{"intermediate_size": 1280, "lr_head": 0.0106, "doc_mask": false}
Each number is 50 + 12 x the weight over the matrix's rms, rounded and kept within 0 to 99. Layers, rows and columns count from 0.

# layer 4 attention value, 320x320, rms 0.0247, rows 205-313, columns 0-63
64 36 54 40 34 50 62 57 44 68 59 49 62 71 50 58 26 57 53 43 43 68 52 74 67 70 27 81 53 52 56 66 37 43 36 75 48 42 51 59 31 60 40 69 60 56 34 48 44 59 47 17 57 62 35 34 58 45 50 33 38 55 60 46
47 42 27 13 40 42 42 27 46 45 54 49 61 44 44 64 35 59 45 43 57 61 54 69 47 44 36 46 52 47 35 52 41 44 66 42 36 36 52 65 49 60 51 42 40 51 61 39 57 55 23 58 54 38 59 31 39 62 69 61 53 39 60 51
48 71 40 37 59 35 63 33 55 36 64 50 65 59 29 54 42 46 59 22 65 26 32 60 53 54 45 58 15 41 35 55 59 46 48 75 35 73 54 54 35 81 40 44 64 62 09 67 57 47 37 42 48 34 43 43 44 45 52 47 72 33 48 82
66 53 38 53 64 58 41 63 53 40 57 66 31 40 70 61 68 51 63 48 48 51 40 65 50 33 43 51 46 49 41 50 49 43 52 51 58 46 44 45 31 66 47 38 65 69 53 49 47 61 52 57 46 48 38 68 47 44 55 45 28 68 30 57
43 61 36 58 28 44 45 42 58 74 38 60 50 46 58 53 28 47 44 39 42 62 55 49 75 74 55 65 50 43 62 35 48 47 37 64 54 54 73 57 60 58 44 52 58 47 28 51 35 47 64 59 52 40 26 56 49 67 45 52 40 68 27 25
60 64 57 65 44 39 22 60 79 38 46 55 29 50 35 61 50 36 66 68 28 55 43 72 40 62 45 40 37 39 44 43 47 47 64 36 48 30 52 44 35 53 44 53 52 64 40 56 44 51 44 41 58 22 59 28 42 20 62 48 39 47 36 65
35 53 57 56 54 44 43 61 28 36 76 46 54 53 33 68 51 65 23 56 54 42 66 66 40 48 17 41 54 56 54 62 58 55 52 29 42 53 44 50 39 60 45 40 45 66 45 73 46 27 77 49 50 51 64 47 48 49 56 68 40 67 52 38
35 57 43 38 41 46 44 69 46 49 69 47 37 55 48 44 56 59 56 51 47 58 38 54 30 74 44 41 31 43 34 65 33 45 64 55 56 31 40 59 53 48 48 47 44 64 49 47 45 64 38 38 71 44 44 39 51 41 45 47 51 37 65 46
36 68 61 35 30 45 40 48 44 66 64 44 51 58 51 58 48 50 56 29 48 25 38 30 64 40 64 44 41 60 42 61 61 57 44 66 55 35 73 65 53 35 38 58 60 62 31 46 52 55 51 46 44 36 55 48 28 44 47 28 46 30 49 31
47 31 37 45 51 50 55 35 42 46 59 44 42 61 51 48 63 72 44 63 46 34 53 48 60 72 45 53 54 39 62 53 72 58 56 40 65 60 52 39 59 36 63 27 48 35 84 39 39 59 36 48 52 53 85 54 25 51 43 64 41 77 73 47
64 39 42 44 63 41 56 45 40 45 41 58 57 53 59 48 39 33 58 53 58 41 48 35 52 52 42 47 57 58 24 43 47 59 54 66 53 65 50 57 51 59 48 57 58 50 61 41 32 44 42 48 76 48 55 66 44 49 35 46 36 51 46 49
50 53 60 50 46 39 47 41 43 49 56 43 56 68 61 56 53 39 47 62 45 45 48 40 52 69 62 80 42 42 49 52 66 45 27 60 62 47 44 19 27 44 36 76 59 69 48 56 58 48 50 58 54 42 36 60 27 57 61 43 44 32 31 53
56 50 41 60 35 29 45 28 36 50 46 47 44 73 57 35 36 42 58 52 59 35 48 50 47 43 45 48 58 54 46 62 76 35 55 50 51 38 71 55 38 49 57 49 46 71 74 42 48 42 42 45 55 64 54 71 64 42 47 40 48 51 50 54
45 31 47 60 41 55 45 54 51 38 42 64 31 66 42 52 49 52 25 42 46 51 44 59 40 24 55 42 36 61 51 63 20 26 68 57 57 39 52 52 63 72 45 28 35 52 34 59 52 54 77 69 56 30 48 51 42 71 51 57 58 38 42 58
49 47 54 72 40 31 24 38 29 55 44 57 37 56 52 52 49 50 59 33 41 61 52 53 41 32 47 55 60 57 48 38 47 39 57 68 46 63 66 66 54 46 67 40 53 36 45 46 60 43 46 34 40 38 43 46 37 41 42 33 65 54 51 63
55 38 66 59 52 57 47 51 43 54 60 62 27 29 39 47 24 38 52 51 42 54 45 57 58 32 63 53 55 57 40 56 34 61 37 60 68 31 29 46 39 45 68 64 59 35 76 33 57 60 52 22 53 62 68 36 49 43 53 51 40 34 49 57
55 38 41 47 41 64 57 71 68 64 38 38 58 31 46 41 75 72 52 61 54 46 58 63 55 58 50 41 43 40 51 62 55 36 67 56 48 69 58 55 46 33 51 51 40 39 23 50 59 61 45 42 38 69 59 38 56 71 48 58 43 51 41 55
67 62 50 40 50 42 42 48 63 62 51 44 55 34 62 39 49 80 53 50 57 53 50 38 37 45 42 31 25 83 44 78 57 57 39 41 32 70 49 65 53 15 70 39 47 48 57 57 76 51 72 64 69 51 61 52 56 44 42 62 49 40 55 35
67 54 61 47 24 45 64 53 55 48 50 55 47 43 60 28 46 36 55 54 43 55 57 57 39 52 44 47 58 69 47 42 29 58 62 27 67 31 38 59 41 31 30 51 42 19 87 73 63 51 63 54 39 37 68 42 54 49 64 55 56 41 39 39
59 50 47 49 70 33 36 67 43 39 60 40 59 51 50 46 34 59 50 35 54 66 64 77 46 58 50 41 44 52 51 37 30 27 65 30 52 54 46 52 38 64 45 57 59 53 46 62 43 45 51 37 40 62 42 57 68 68 48 51 51 48 52 57
62 54 58 63 47 50 41 60 52 22 46 50 54 34 41 53 46 40 64 82 55 54 24 43 35 48 50 52 64 60 46 44 53 61 62 60 52 41 41 51 77 68 39 39 54 39 52 58 43 41 73 50 25 18 70 51 45 51 59 47 37 62 52 59
41 58 43 42 56 46 33 53 41 56 59 35 35 63 43 62 74 58 48 57 36 67 59 47 49 48 59 67 44 47 48 35 68 39 40 46 39 60 58 32 44 37 77 49 36 43 63 53 62 39 63 83 77 44 34 64 41 48 51 51 74 35 57 62
53 61 58 52 73 31 46 54 29 48 42 48 51 50 54 77 38 63 63 36 48 64 37 75 40 62 32 52 51 59 39 41 58 45 49 64 64 66 70 36 48 22 39 44 39 50 68 51 63 61 62 37 60 34 59 57 65 56 38 39 61 31 46 68
37 45 45 38 46 55 52 57 31 60 48 54 65 52 37 17 35 56 56 29 42 58 52 53 81 55 50 42 49 46 53 46 54 42 46 42 76 36 51 54 55 59 43 66 59 49 56 65 28 47 77 33 51 39 41 56 53 54 50 48 45 50 43 64
57 49 61 64 63 40 45 48 45 40 53 61 44 52 54 44 62 50 33 50 46 51 58 50 46 47 59 56 41 55 52 44 54 55 59 56 57 59 58 43 43 60 60 42 68 41 65 38 54 68 39 54 43 49 46 50 48 36 48 60 38 52 45 58
59 57 67 64 51 77 43 60 41 59 52 48 42 51 33 53 38 59 42 41 39 67 64 46 58 31 48 42 46 58 64 61 64 49 60 39 46 63 35 60 35 52 50 42 55 43 54 57 52 36 34 43 31 66 40 53 73 62 45 54 25 60 36 63
64 44 50 35 41 38 59 59 40 50 76 56 57 42 67 52 38 45 55 33 65 73 40 39 55 40 45 32 63 52 49 42 56 37 60 38 35 46 49 70 57 38 49 64 44 40 46 60 64 51 56 36 51 85 58 52 40 49 30 46 62 42 37 42
39 70 59 32 53 66 42 38 50 45 39 38 40 56 49 32 55 43 46 30 44 53 39 50 59 54 56 63 24 60 46 90 37 40 66 62 35 22 63 48 49 46 63 29 52 51 68 64 52 52 42 29 46 52 58 76 59 63 47 54 65 65 64 55
43 52 42 32 70 41 57 58 46 67 54 66 34 75 52 39 37 61 33 60 48 38 47 38 42 59 34 47 48 46 60 39 59 34 60 57 59 38 49 69 56 26 39 59 43 53 39 66 60 43 36 42 65 54 34 48 60 57 48 56 54 41 43 33
48 59 26 79 56 59 51 34 49 55 52 54 41 53 54 44 35 54 36 60 26 52 67 75 43 59 60 54 48 35 62 61 69 31 42 62 67 36 65 60 59 68 52 58 57 25 47 54 65 71 58 56 51 53 32 43 48 65 59 60 43 38 46 39
37 61 61 52 42 41 49 48 55 36 44 50 54 61 39 40 72 49 38 55 44 41 49 58 55 50 53 70 39 51 43 60 42 56 62 33 44 80 56 56 62 44 34 47 35 60 54 53 53 44 27 80 65 65 55 60 67 53 55 43 38 67 22 51
47 57 56 45 32 39 44 47 46 37 50 55 59 48 43 52 45 36 36 29 56 41 58 57 72 45 50 69 50 63 58 62 44 68 61 23 52 52 48 60 50 50 36 38 42 52 61 42 47 38 46 41 31 66 46 38 52 46 65 46 33 51 63 67
40 42 59 56 56 40 61 69 56 59 47 33 55 57 73 65 40 50 45 51 48 46 50 51 66 47 61 52 41 66 33 15 54 59 64 55 21 52 53 61 64 66 37 49 66 62 45 56 53 68 61 64 56 34 46 48 61 50 41 43 47 39 70 42
42 34 48 66 64 53 51 56 66 55 34 43 41 57 56 53 46 63 49 34 49 45 74 64 51 44 50 42 64 47 55 53 56 51 33 38 41 62 43 45 33 47 28 35 44 42 47 36 52 39 44 53 59 52 44 76 42 48 65 40 49 52 35 60
54 93 42 47 66 60 46 45 50 82 62 58 43 43 88 37 44 61 35 69 44 63 65 32 43 50 60 67 35 38 53 64 46 46 53 66 23 20 20 52 47 76 46 58 53 47 52 57 38 54 53 49 46 53 57 46 51 53 50 44 43 73 41 38
35 47 56 74 35 51 53 52 40 67 38 51 55 44 61 66 54 66 52 25 62 42 40 43 52 55 54 50 44 51 58 43 44 38 56 57 53 63 77 56 35 50 64 39 44 54 32 25 55 34 37 48 39 48 74 56 55 42 36 63 63 41 32 51
42 41 52 57 59 47 56 39 41 46 47 48 68 68 58 63 32 58 44 42 47 41 51 54 53 58 49 25 34 48 37 49 40 67 34 57 41 55 60 46 64 47 37 66 33 68 44 38 50 58 52 48 52 72 52 54 40 31 50 68 41 41 67 52
48 49 45 61 46 27 30 47 38 45 44 55 43 42 33 41 55 38 52 52 48 59 61 39 70 28 59 40 47 66 35 43 21 64 41 48 29 44 50 48 41 49 68 62 48 44 63 38 57 43 52 56 44 39 52 28 77 46 41 80 46 59 51 54
64 46 31 44 32 55 49 61 50 70 14 58 38 37 38 49 52 46 60 63 38 28 39 71 68 58 62 55 33 49 56 55 55 33 46 62 46 49 46 56 42 30 46 60 27 47 36 43 47 43 75 60 45 61 33 30 35 45 64 41 56 54 59 42
52 49 26 48 45 57 26 65 51 46 48 46 66 47 52 38 36 43 33 49 47 58 63 44 37 48 56 42 47 44 37 56 45 57 43 47 67 30 71 47 41 63 63 44 47 58 28 54 32 64 32 29 54 49 45 58 50 44 55 62 57 46 66 57
40 39 35 37 32 51 52 54 80 51 36 78 63 60 41 73 57 33 32 59 51 82 50 39 33 36 52 56 48 52 59 57 53 39 55 53 49 26 35 44 55 41 75 50 49 35 42 38 55 43 36 68 46 47 58 28 41 39 51 24 48 47 65 33
62 41 74 59 47 44 38 47 50 48 43 69 62 50 29 77 70 41 48 41 61 68 56 40 48 61 53 26 58 55 29 56 59 58 54 32 61 73 52 67 58 36 26 63 51 58 60 49 61 37 39 49 68 56 63 59 51 79 52 49 55 35 52 43
46 39 49 52 52 39 52 49 52 64 65 53 42 69 63 53 62 39 45 62 37 36 46 43 23 61 54 21 35 53 64 20 48 57 60 63 20 58 49 39 40 23 56 55 53 28 47 49 31 39 42 55 37 53 57 44 62 45 36 67 49 59 55 69
64 27 38 53 72 34 62 35 44 52 67 45 37 58 46 61 58 54 63 42 35 65 59 67 83 32 52 50 52 41 51 67 54 31 73 38 59 69 46 50 57 43 23 37 37 59 56 56 47 51 46 36 63 56 67 33 59 38 58 63 40 40 51 48
70 77 43 52 39 61 38 49 46 53 50 33 55 38 45 66 44 61 49 61 58 48 44 53 53 56 35 49 43 51 70 51 49 44 71 70 53 44 30 65 76 43 51 69 38 56 50 58 41 60 30 61 70 21 53 45 38 77 48 62 65 71 57 52
50 23 50 62 28 42 61 55 70 57 59 31 56 28 50 42 48 56 44 52 62 71 48 56 68 46 56 46 72 47 39 51 40 45 52 39 55 65 48 52 68 55 56 62 28 58 71 54 32 61 50 61 32 52 23 33 48 38 31 52 46 54 35 60
69 52 39 66 58 43 61 47 28 45 47 31 68 67 57 64 50 54 53 27 51 47 41 53 42 56 37 29 52 49 52 49 59 29 40 51 56 61 31 37 41 32 48 47 52 46 71 45 51 48 26 28 38 49 55 30 54 38 60 48 32 66 60 50
68 61 64 82 39 46 59 43 73 56 79 41 48 58 52 37 45 54 53 38 49 56 66 51 46 29 47 49 55 62 61 55 41 41 38 30 45 54 47 49 16 37 57 38 42 62 60 41 43 14 43 35 54 52 59 75 46 35 56 57 29 41 40 52
65 19 75 39 38 50 58 25 59 54 49 55 58 41 51 65 52 66 67 42 35 37 78 68 47 41 39 68 52 53 58 84 49 50 60 70 38 37 50 55 59 44 42 74 32 40 37 23 38 58 59 42 67 67 56 36 72 51 36 35 48 32 27 46
42 85 31 20 79 40 48 42 57 37 38 44 65 44 38 55 42 30 49 56 57 53 39 36 34 44 58 63 54 47 49 65 46 42 45 59 25 38 52 53 76 47 48 53 41 53 38 63 36 52 42 57 72 18 41 44 43 43 33 38 49 46 68 61
52 32 34 36 44 39 52 23 34 36 46 68 43 57 50 69 56 73 36 30 61 70 53 58 36 51 77 43 62 40 40 56 69 42 67 34 64 43 34 62 62 62 53 27 49 49 23 74 32 57 35 61 67 48 43 27 61 45 47 71 25 81 62 51
42 63 60 43 34 53 62 44 52 43 66 30 52 50 53 57 73 70 48 21 53 79 50 44 27 44 62 60 46 36 50 23 52 36 29 31 53 58 56 43 49 57 47 36 48 35 51 45 70 58 49 34 66 54 38 53 69 41 48 62 51 75 57 29
46 54 25 71 51 28 62 42 29 60 44 64 36 39 49 32 43 65 38 45 53 40 71 57 37 39 45 43 46 48 53 57 64 55 62 49 49 55 50 65 41 49 54 64 59 41 54 69 74 54 39 49 37 64 67 31 35 48 54 58 53 60 59 69
32 50 40 31 71 56 62 64 75 41 39 77 52 43 30 36 49 60 73 27 76 51 62 60 34 73 53 51 64 51 44 42 53 30 51 31 36 47 77 31 31 51 59 64 49 42 59 55 65 34 59 45 52 48 44 54 46 80 64 50 58 44 75 54
58 53 33 67 32 40 42 55 50 44 41 54 37 44 48 55 64 30 44 56 54 88 43 51 45 34 61 41 64 43 60 52 50 39 69 68 46 57 54 46 40 42 67 75 43 53 80 51 51 52 68 80 82 12 48 56 41 29 39 49 42 64 55 45
41 40 51 36 62 65 48 47 56 67 55 75 46 78 34 64 42 56 31 42 44 59 71 16 44 68 53 35 62 65 42 44 50 39 45 44 60 39 68 69 66 61 38 44 39 53 50 43 41 50 57 60 47 43 48 59 39 44 25 66 43 39 58 39
18 28 64 55 73 44 50 45 63 37 61 51 48 54 45 35 50 72 44 42 41 52 45 52 46 57 53 41 66 48 55 49 45 50 73 67 72 64 38 22 72 49 55 37 53 41 25 53 36 58 62 66 45 64 45 73 43 48 52 40 56 34 51 61
36 56 40 46 38 74 68 68 45 49 33 34 42 66 47 34 32 65 54 58 47 52 70 62 51 44 44 43 57 29 41 66 69 39 06 51 44 64 49 32 43 55 43 21 42 36 65 34 66 42 49 45 30 49 63 57 47 64 72 50 43 48 44 45
60 61 55 46 60 35 64 51 66 38 71 48 47 33 33 47 53 55 52 47 50 50 58 56 42 57 60 19 48 62 41 37 42 65 40 73 44 53 57 39 39 43 58 55 36 41 73 70 71 36 33 49 43 42 57 42 77 61 43 49 60 55 66 57
65 18 74 63 67 56 54 58 61 49 63 45 31 66 54 33 62 59 40 43 46 46 40 30 51 53 43 69 60 33 56 51 35 45 39 62 66 46 66 47 41 42 30 59 40 59 49 75 48 56 53 60 38 51 44 45 68 38 52 56 53 66 47 51
54 74 67 49 50 41 66 48 51 59 32 49 32 54 50 49 61 42 51 41 43 79 39 55 57 49 44 55 34 45 58 48 49 56 54 54 35 52 65 61 57 55 58 28 48 63 33 63 50 51 57 53 29 28 59 18 45 59 62 50 74 43 69 23
53 37 62 34 54 71 55 36 63 40 56 57 31 40 34 38 61 48 43 58 56 67 62 46 60 35 43 43 60 42 64 51 27 53 42 81 40 59 38 65 52 68 39 58 53 52 50 58 63 41 55 42 73 57 18 38 44 41 42 47 64 22 38 48
34 44 61 66 21 38 64 45 51 46 67 35 63 63 41 50 62 57 87 28 36 45 53 74 50 42 60 44 41 50 60 35 53 61 58 56 51 31 51 58 60 32 62 69 53 51 65 40 38 44 78 34 57 53 57 48 55 49 60 43 58 66 47 49
46 34 46 51 40 45 56 66 80 39 74 34 53 43 33 58 52 42 48 61 42 62 60 55 38 57 61 34 39 41 32 71 23 36 54 61 44 67 36 55 42 56 55 49 38 42 38 65 38 70 43 47 37 52 52 42 65 31 55 67 45 51 49 62
47 50 44 45 62 56 59 59 53 35 42 65 50 41 55 40 68 73 44 52 49 32 44 68 22 58 27 44 68 40 56 63 62 72 53 56 37 29 54 51 69 55 32 43 62 44 50 65 55 71 59 46 47 54 43 55 40 64 52 35 45 68 58 19
51 49 42 58 54 67 34 59 70 44 56 29 42 64 50 44 50 49 67 46 64 62 49 57 60 41 68 31 46 39 57 46 41 58 29 31 64 55 50 40 53 61 54 31 58 50 43 51 65 48 54 55 37 50 71 51 41 24 32 47 54 51 59 37
47 26 39 67 74 52 48 54 50 39 63 52 46 70 56 36 35 35 47 67 31 42 67 40 47 37 40 50 44 62 46 53 35 42 46 34 50 59 60 54 53 41 49 31 44 54 54 54 58 48 47 41 51 52 72 49 54 38 45 36 44 55 64 50
31 41 61 39 53 45 25 53 38 57 55 35 64 30 49 63 72 31 63 35 32 46 70 53 47 49 58 51 42 66 33 49 50 55 56 60 37 54 52 48 64 27 36 49 35 32 39 54 58 59 56 37 53 54 72 25 60 53 45 49 41 40 60 40
43 36 35 56 52 55 29 73 39 42 58 43 51 56 58 58 61 53 70 48 60 51 60 60 33 34 31 43 41 44 41 37 59 60 45 61 48 62 31 62 48 44 64 41 33 39 46 39 88 53 48 47 50 46 61 28 47 58 68 54 60 68 61 51
45 66 48 58 48 44 53 44 49 60 47 49 53 59 28 52 47 57 32 50 74 48 56 62 54 46 36 48 43 52 51 43 40 41 72 32 65 41 44 61 57 33 47 60 49 60 77 59 31 51 39 51 84 65 62 69 53 38 51 59 44 60 50 54
43 33 51 58 47 46 53 45 24 43 40 64 58 55 72 20 54 67 33 50 37 42 51 50 39 56 58 30 59 52 36 58 43 60 16 33 62 54 72 67 64 37 60 38 44 51 34 38 50 53 61 37 59 39 38 46 72 45 34 37 46 63 62 51
50 34 19 60 41 60 57 26 56 51 57 62 34 46 30 31 45 57 43 56 70 66 59 43 50 41 56 55 74 59 59 43 34 55 78 36 29 30 59 47 67 48 56 46 41 37 66 46 51 33 46 34 37 45 27 26 53 68 48 59 40 52 63 57
59 43 38 61 51 52 63 25 34 38 56 29 56 38 59 40 38 41 71 50 49 46 51 43 62 69 32 33 35 73 42 45 54 49 42 43 53 40 44 32 28 63 51 76 49 58 41 58 50 28 30 36 50 43 48 48 53 41 39 43 25 58 69 51
49 35 32 45 57 85 57 40 22 58 48 43 58 55 64 32 78 58 59 46 39 41 59 57 50 37 50 44 58 55 58 54 53 39 41 56 72 52 39 68 47 63 65 52 38 44 46 50 57 47 41 51 48 49 50 76 33 53 58 31 61 63 73 34
52 66 52 46 36 32 61 53 31 34 50 43 76 64 41 21 36 51 61 37 78 43 55 38 34 39 59 45 43 58 45 54 36 54 52 39 69 40 66 57 52 42 60 73 41 40 61 55 46 34 53 66 52 48 54 29 66 52 41 39 38 65 37 49
58 50 60 63 68 76 62 53 45 38 48 45 64 54 25 73 44 39 57 55 56 50 42 67 42 37 81 35 45 58 63 41 56 50 70 37 72 48 63 48 27 38 40 48 35 55 48 61 56 54 50 49 63 34 62 22 34 41 68 52 60 55 48 59
53 70 48 65 59 41 27 66 46 70 59 44 30 68 49 61 60 56 64 48 36 31 56 69 57 46 52 45 54 45 39 57 43 49 49 73 56 21 48 73 63 40 45 50 32 53 49 45 55 60 36 55 32 67 42 40 39 59 47 58 38 72 48 56
52 51 49 39 70 50 41 34 50 62 46 39 57 48 42 58 39 54 67 59 54 41 49 75 42 52 60 38 39 49 32 40 41 54 56 61 52 60 50 52 56 41 55 48 48 34 49 55 50 57 62 59 42 49 51 45 46 45 49 44 32 72 31 74
51 37 54 56 31 55 38 68 41 52 53 54 56 42 67 34 63 48 45 62 50 52 67 54 43 64 69 63 37 56 50 35 59 50 38 36 62 48 28 59 52 60 56 59 34 38 84 54 35 46 42 62 45 28 53 42 53 54 38 33 29 55 43 53
54 52 55 40 45 51 43 30 45 49 38 54 67 55 47 56 54 65 41 47 44 67 66 68 66 78 64 45 33 66 59 41 75 59 50 64 52 34 73 42 52 37 36 24 41 54 60 58 62 55 44 48 42 53 54 41 55 55 57 44 32 46 58 42
46 44 51 62 69 64 53 60 48 70 44 63 34 51 47 74 49 70 66 40 57 50 37 43 46 54 38 51 58 24 62 36 53 54 62 44 25 44 55 27 46 55 66 56 62 55 38 38 34 66 59 63 33 43 53 41 44 58 63 45 30 51 42 48
41 60 55 28 59 69 49 35 34 46 41 34 45 52 47 70 31 59 60 47 51 17 65 56 59 56 35 55 75 54 58 40 76 59 47 52 41 59 47 52 54 73 46 72 48 37 42 50 65 62 46 38 57 54 55 34 68 29 52 51 63 60 58 68
48 43 65 29 69 61 66 49 51 34 58 36 55 63 60 52 47 37 62 48 36 29 34 58 29 48 49 62 39 71 46 66 31 45 53 47 58 36 61 51 32 52 48 54 52 68 51 49 73 38 48 44 73 74 49 65 44 64 24 43 36 47 39 51
45 30 83 51 69 44 25 45 48 65 36 43 81 46 30 61 48 60 36 47 71 40 62 59 57 59 45 42 22 32 19 30 51 46 66 71 58 50 45 58 64 29 56 44 32 53 37 60 60 52 36 59 23 35 62 50 72 39 47 25 34 40 55 69
73 56 63 35 27 39 60 64 43 30 52 65 38 68 50 47 68 64 34 47 40 53 51 47 63 72 40 41 61 58 46 47 45 51 59 50 56 53 45 48 53 44 58 46 61 62 45 49 26 52 61 40 63 69 44 66 46 32 41 81 50 69 52 56
30 62 25 39 78 64 49 54 36 57 41 45 53 31 49 59 46 57 47 49 45 38 55 65 54 59 56 66 53 52 53 50 41 43 59 73 45 58 47 60 65 48 64 51 42 38 56 82 42 51 36 35 46 69 40 36 40 58 41 26 67 64 53 65
52 62 61 44 44 35 32 45 37 31 35 36 70 55 56 61 29 54 40 58 56 41 43 53 43 52 48 52 43 47 62 32 41 45 51 42 61 39 54 53 56 53 35 72 30 40 56 62 58 41 44 62 65 55 49 70 42 34 55 61 29 55 71 42
54 61 52 51 56 41 69 46 52 45 52 59 68 59 49 66 32 35 67 37 44 39 45 51 66 32 60 51 46 52 51 57 63 19 54 44 24 64 63 23 54 36 45 49 38 54 55 50 69 45 57 49 50 57 65 74 43 45 50 61 46 62 44 55
61 44 31 52 47 51 59 74 63 51 57 52 54 52 56 36 43 53 60 51 37 35 38 77 47 50 54 49 56 43 60 44 29 45 55 37 56 45 49 44 60 51 48 72 43 58 44 55 27 52 56 34 46 40 44 48 66 48 39 51 52 46 69 68
55 63 79 52 29 49 43 47 43 42 45 36 67 31 61 56 50 53 30 42 46 38 54 65 64 69 69 54 22 61 53 49 45 47 72 48 49 45 51 67 60 55 47 41 57 51 51 64 35 38 55 52 34 59 60 76 40 66 48 66 52 57 45 52
40 55 40 56 61 47 60 31 49 42 40 51 71 68 41 48 61 53 49 43 60 06 39 50 55 50 58 71 41 55 54 57 47 40 37 55 40 58 43 72 63 42 53 58 52 70 49 54 55 58 38 62 58 41 59 63 55 32 53 28 41 34 42 42
45 39 39 32 39 54 43 46 55 63 49 57 45 37 59 21 56 39 56 71 26 60 51 57 57 29 63 39 61 17 35 43 06 53 31 54 59 42 51 62 28 65 60 52 63 51 66 63 58 59 64 47 44 43 44 40 42 35 49 64 65 60 37 46
60 30 70 48 51 41 64 29 47 59 51 41 80 49 55 45 41 34 60 65 64 40 53 35 55 37 36 46 42 80 69 59 61 60 60 53 57 51 46 54 54 48 49 39 48 46 64 65 60 57 55 51 67 29 55 80 36 53 61 70 65 36 54 36
58 46 67 47 65 62 55 50 12 62 53 73 65 44 53 31 40 30 54 66 56 35 60 67 53 44 51 56 71 55 38 53 38 50 57 65 40 35 54 34 40 59 45 48 58 65 41 07 47 31 28 31 73 48 58 61 69 48 55 52 55 52 47 58
60 25 21 54 38 42 43 39 35 44 50 56 50 45 38 26 30 40 38 68 61 66 48 69 59 60 62 49 32 54 21 58 38 43 46 55 55 36 40 63 53 35 78 68 41 33 61 46 44 47 72 63 62 61 75 54 79 40 52 40 63 40 71 58
46 51 64 45 60 61 57 54 23 61 68 60 47 50 52 44 49 46 67 69 46 66 34 54 38 44 63 61 32 47 53 51 66 46 47 52 50 65 51 45 64 33 44 54 35 58 44 57 56 49 52 45 51 45 55 52 52 37 49 41 43 51 68 47
51 50 42 33 51 71 47 51 36 54 50 52 52 26 59 39 44 44 59 50 43 47 46 69 59 43 52 62 59 52 42 44 41 41 70 43 64 39 60 46 43 48 63 32 44 43 53 36 49 73 53 51 50 56 48 54 62 66 41 59 49 58 44 72
66 57 41 76 62 55 33 40 47 51 58 52 57 17 29 46 41 49 48 50 49 67 50 29 76 34 40 34 67 66 64 41 38 45 70 50 53 59 39 49 39 45 34 53 41 40 26 61 36 40 69 34 53 57 44 55 68 44 46 65 39 35 46 68
47 55 56 48 55 58 52 52 37 63 61 34 73 48 58 37 50 51 43 34 49 57 37 53 44 59 63 53 51 46 55 42 41 48 67 44 59 38 51 23 66 48 49 64 63 42 83 52 55 35 46 45 36 49 63 55 47 70 39 47 47 55 36 36
41 68 52 49 29 70 40 41 65 36 61 67 48 70 33 42 56 61 45 55 36 66 52 57 64 37 34 73 60 42 34 56 50 52 67 34 35 36 42 64 60 50 62 53 52 52 48 63 33 26 54 62 47 53 82 58 42 42 44 52 59 42 48 68
55 40 53 79 67 54 19 40 61 30 46 35 57 67 61 25 82 25 65 31 43 30 38 50 47 52 21 44 35 54 27 47 69 44 55 43 48 53 51 51 60 62 51 59 54 43 48 56 39 54 36 69 46 43 64 52 47 49 60 60 58 55 47 64
51 48 46 40 56 47 46 43 44 68 51 35 47 77 39 44 70 63 41 60 43 46 43 51 49 45 45 40 35 57 60 49 83 68 39 54 49 82 25 55 51 45 65 48 21 33 56 34 40 52 36 51 40 35 41 53 59 83 73 47 62 63 37 63
40 29 50 68 64 41 46 54 20 42 60 51 41 50 45 49 39 66 44 37 55 45 46 62 72 61 55 51 59 50 38 55 52 66 28 57 34 46 55 48 61 38 30 50 47 51 27 47 35 57 56 45 52 52 55 26 52 59 49 36 62 56 31 23
51 52 33 55 48 43 51 70 48 52 40 32 61 48 50 64 46 48 56 50 57 70 70 52 63 50 69 40 53 66 08 75 75 29 69 53 63 57 44 39 37 53 59 42 56 57 57 42 47 44 39 82 83 39 33 50 43 49 53 47 65 55 64 57
36 57 55 65 38 69 44 58 49 52 50 38 61 91 38 37 80 42 24 66 72 50 75 40 51 57 64 57 65 60 65 37 47 54 47 35 65 65 53 35 58 58 46 40 59 54 42 32 59 65 68 44 95 43 65 44 47 27 42 74 48 42 14 12
64 57 68 33 32 38 31 56 49 42 30 48 78 55 63 22 57 58 52 50 23 54 66 50 47 59 43 41 47 62 42 56 49 47 34 61 45 42 64 78 38 41 62 49 65 30 39 61 54 52 44 49 46 42 23 65 56 51 35 39 37 61 35 61
35 53 49 54 52 58 52 60 42 43 59 46 54 21 41 48 48 62 23 32 53 61 53 60 36 33 36 51 27 60 58 62 53 56 68 51 29 60 82 34 72 43 58 50 51 66 58 84 45 59 41 49 41 60 75 26 62 57 34 50 57 51 37 16
50 48 55 41 53 74 57 49 41 50 50 40 52 37 36 37 47 69 39 44 48 25 58 45 43 48 54 62 68 31 32 46 64 51 66 58 52 41 76 34 38 65 40 59 33 41 40 43 53 48 24 61 60 40 60 50 41 31 48 22 52 48 53 41
52 36 48 59 40 35 52 44 47 45 24 74 38 33 44 43 32 48 34 70 44 64 53 76 45 34 78 41 54 30 43 35 32 36 52 60 48 46 47 56 53 53 55 57 54 55 20 64 45 57 50 54 31 58 49 40 48 77 36 53 56 69 43 32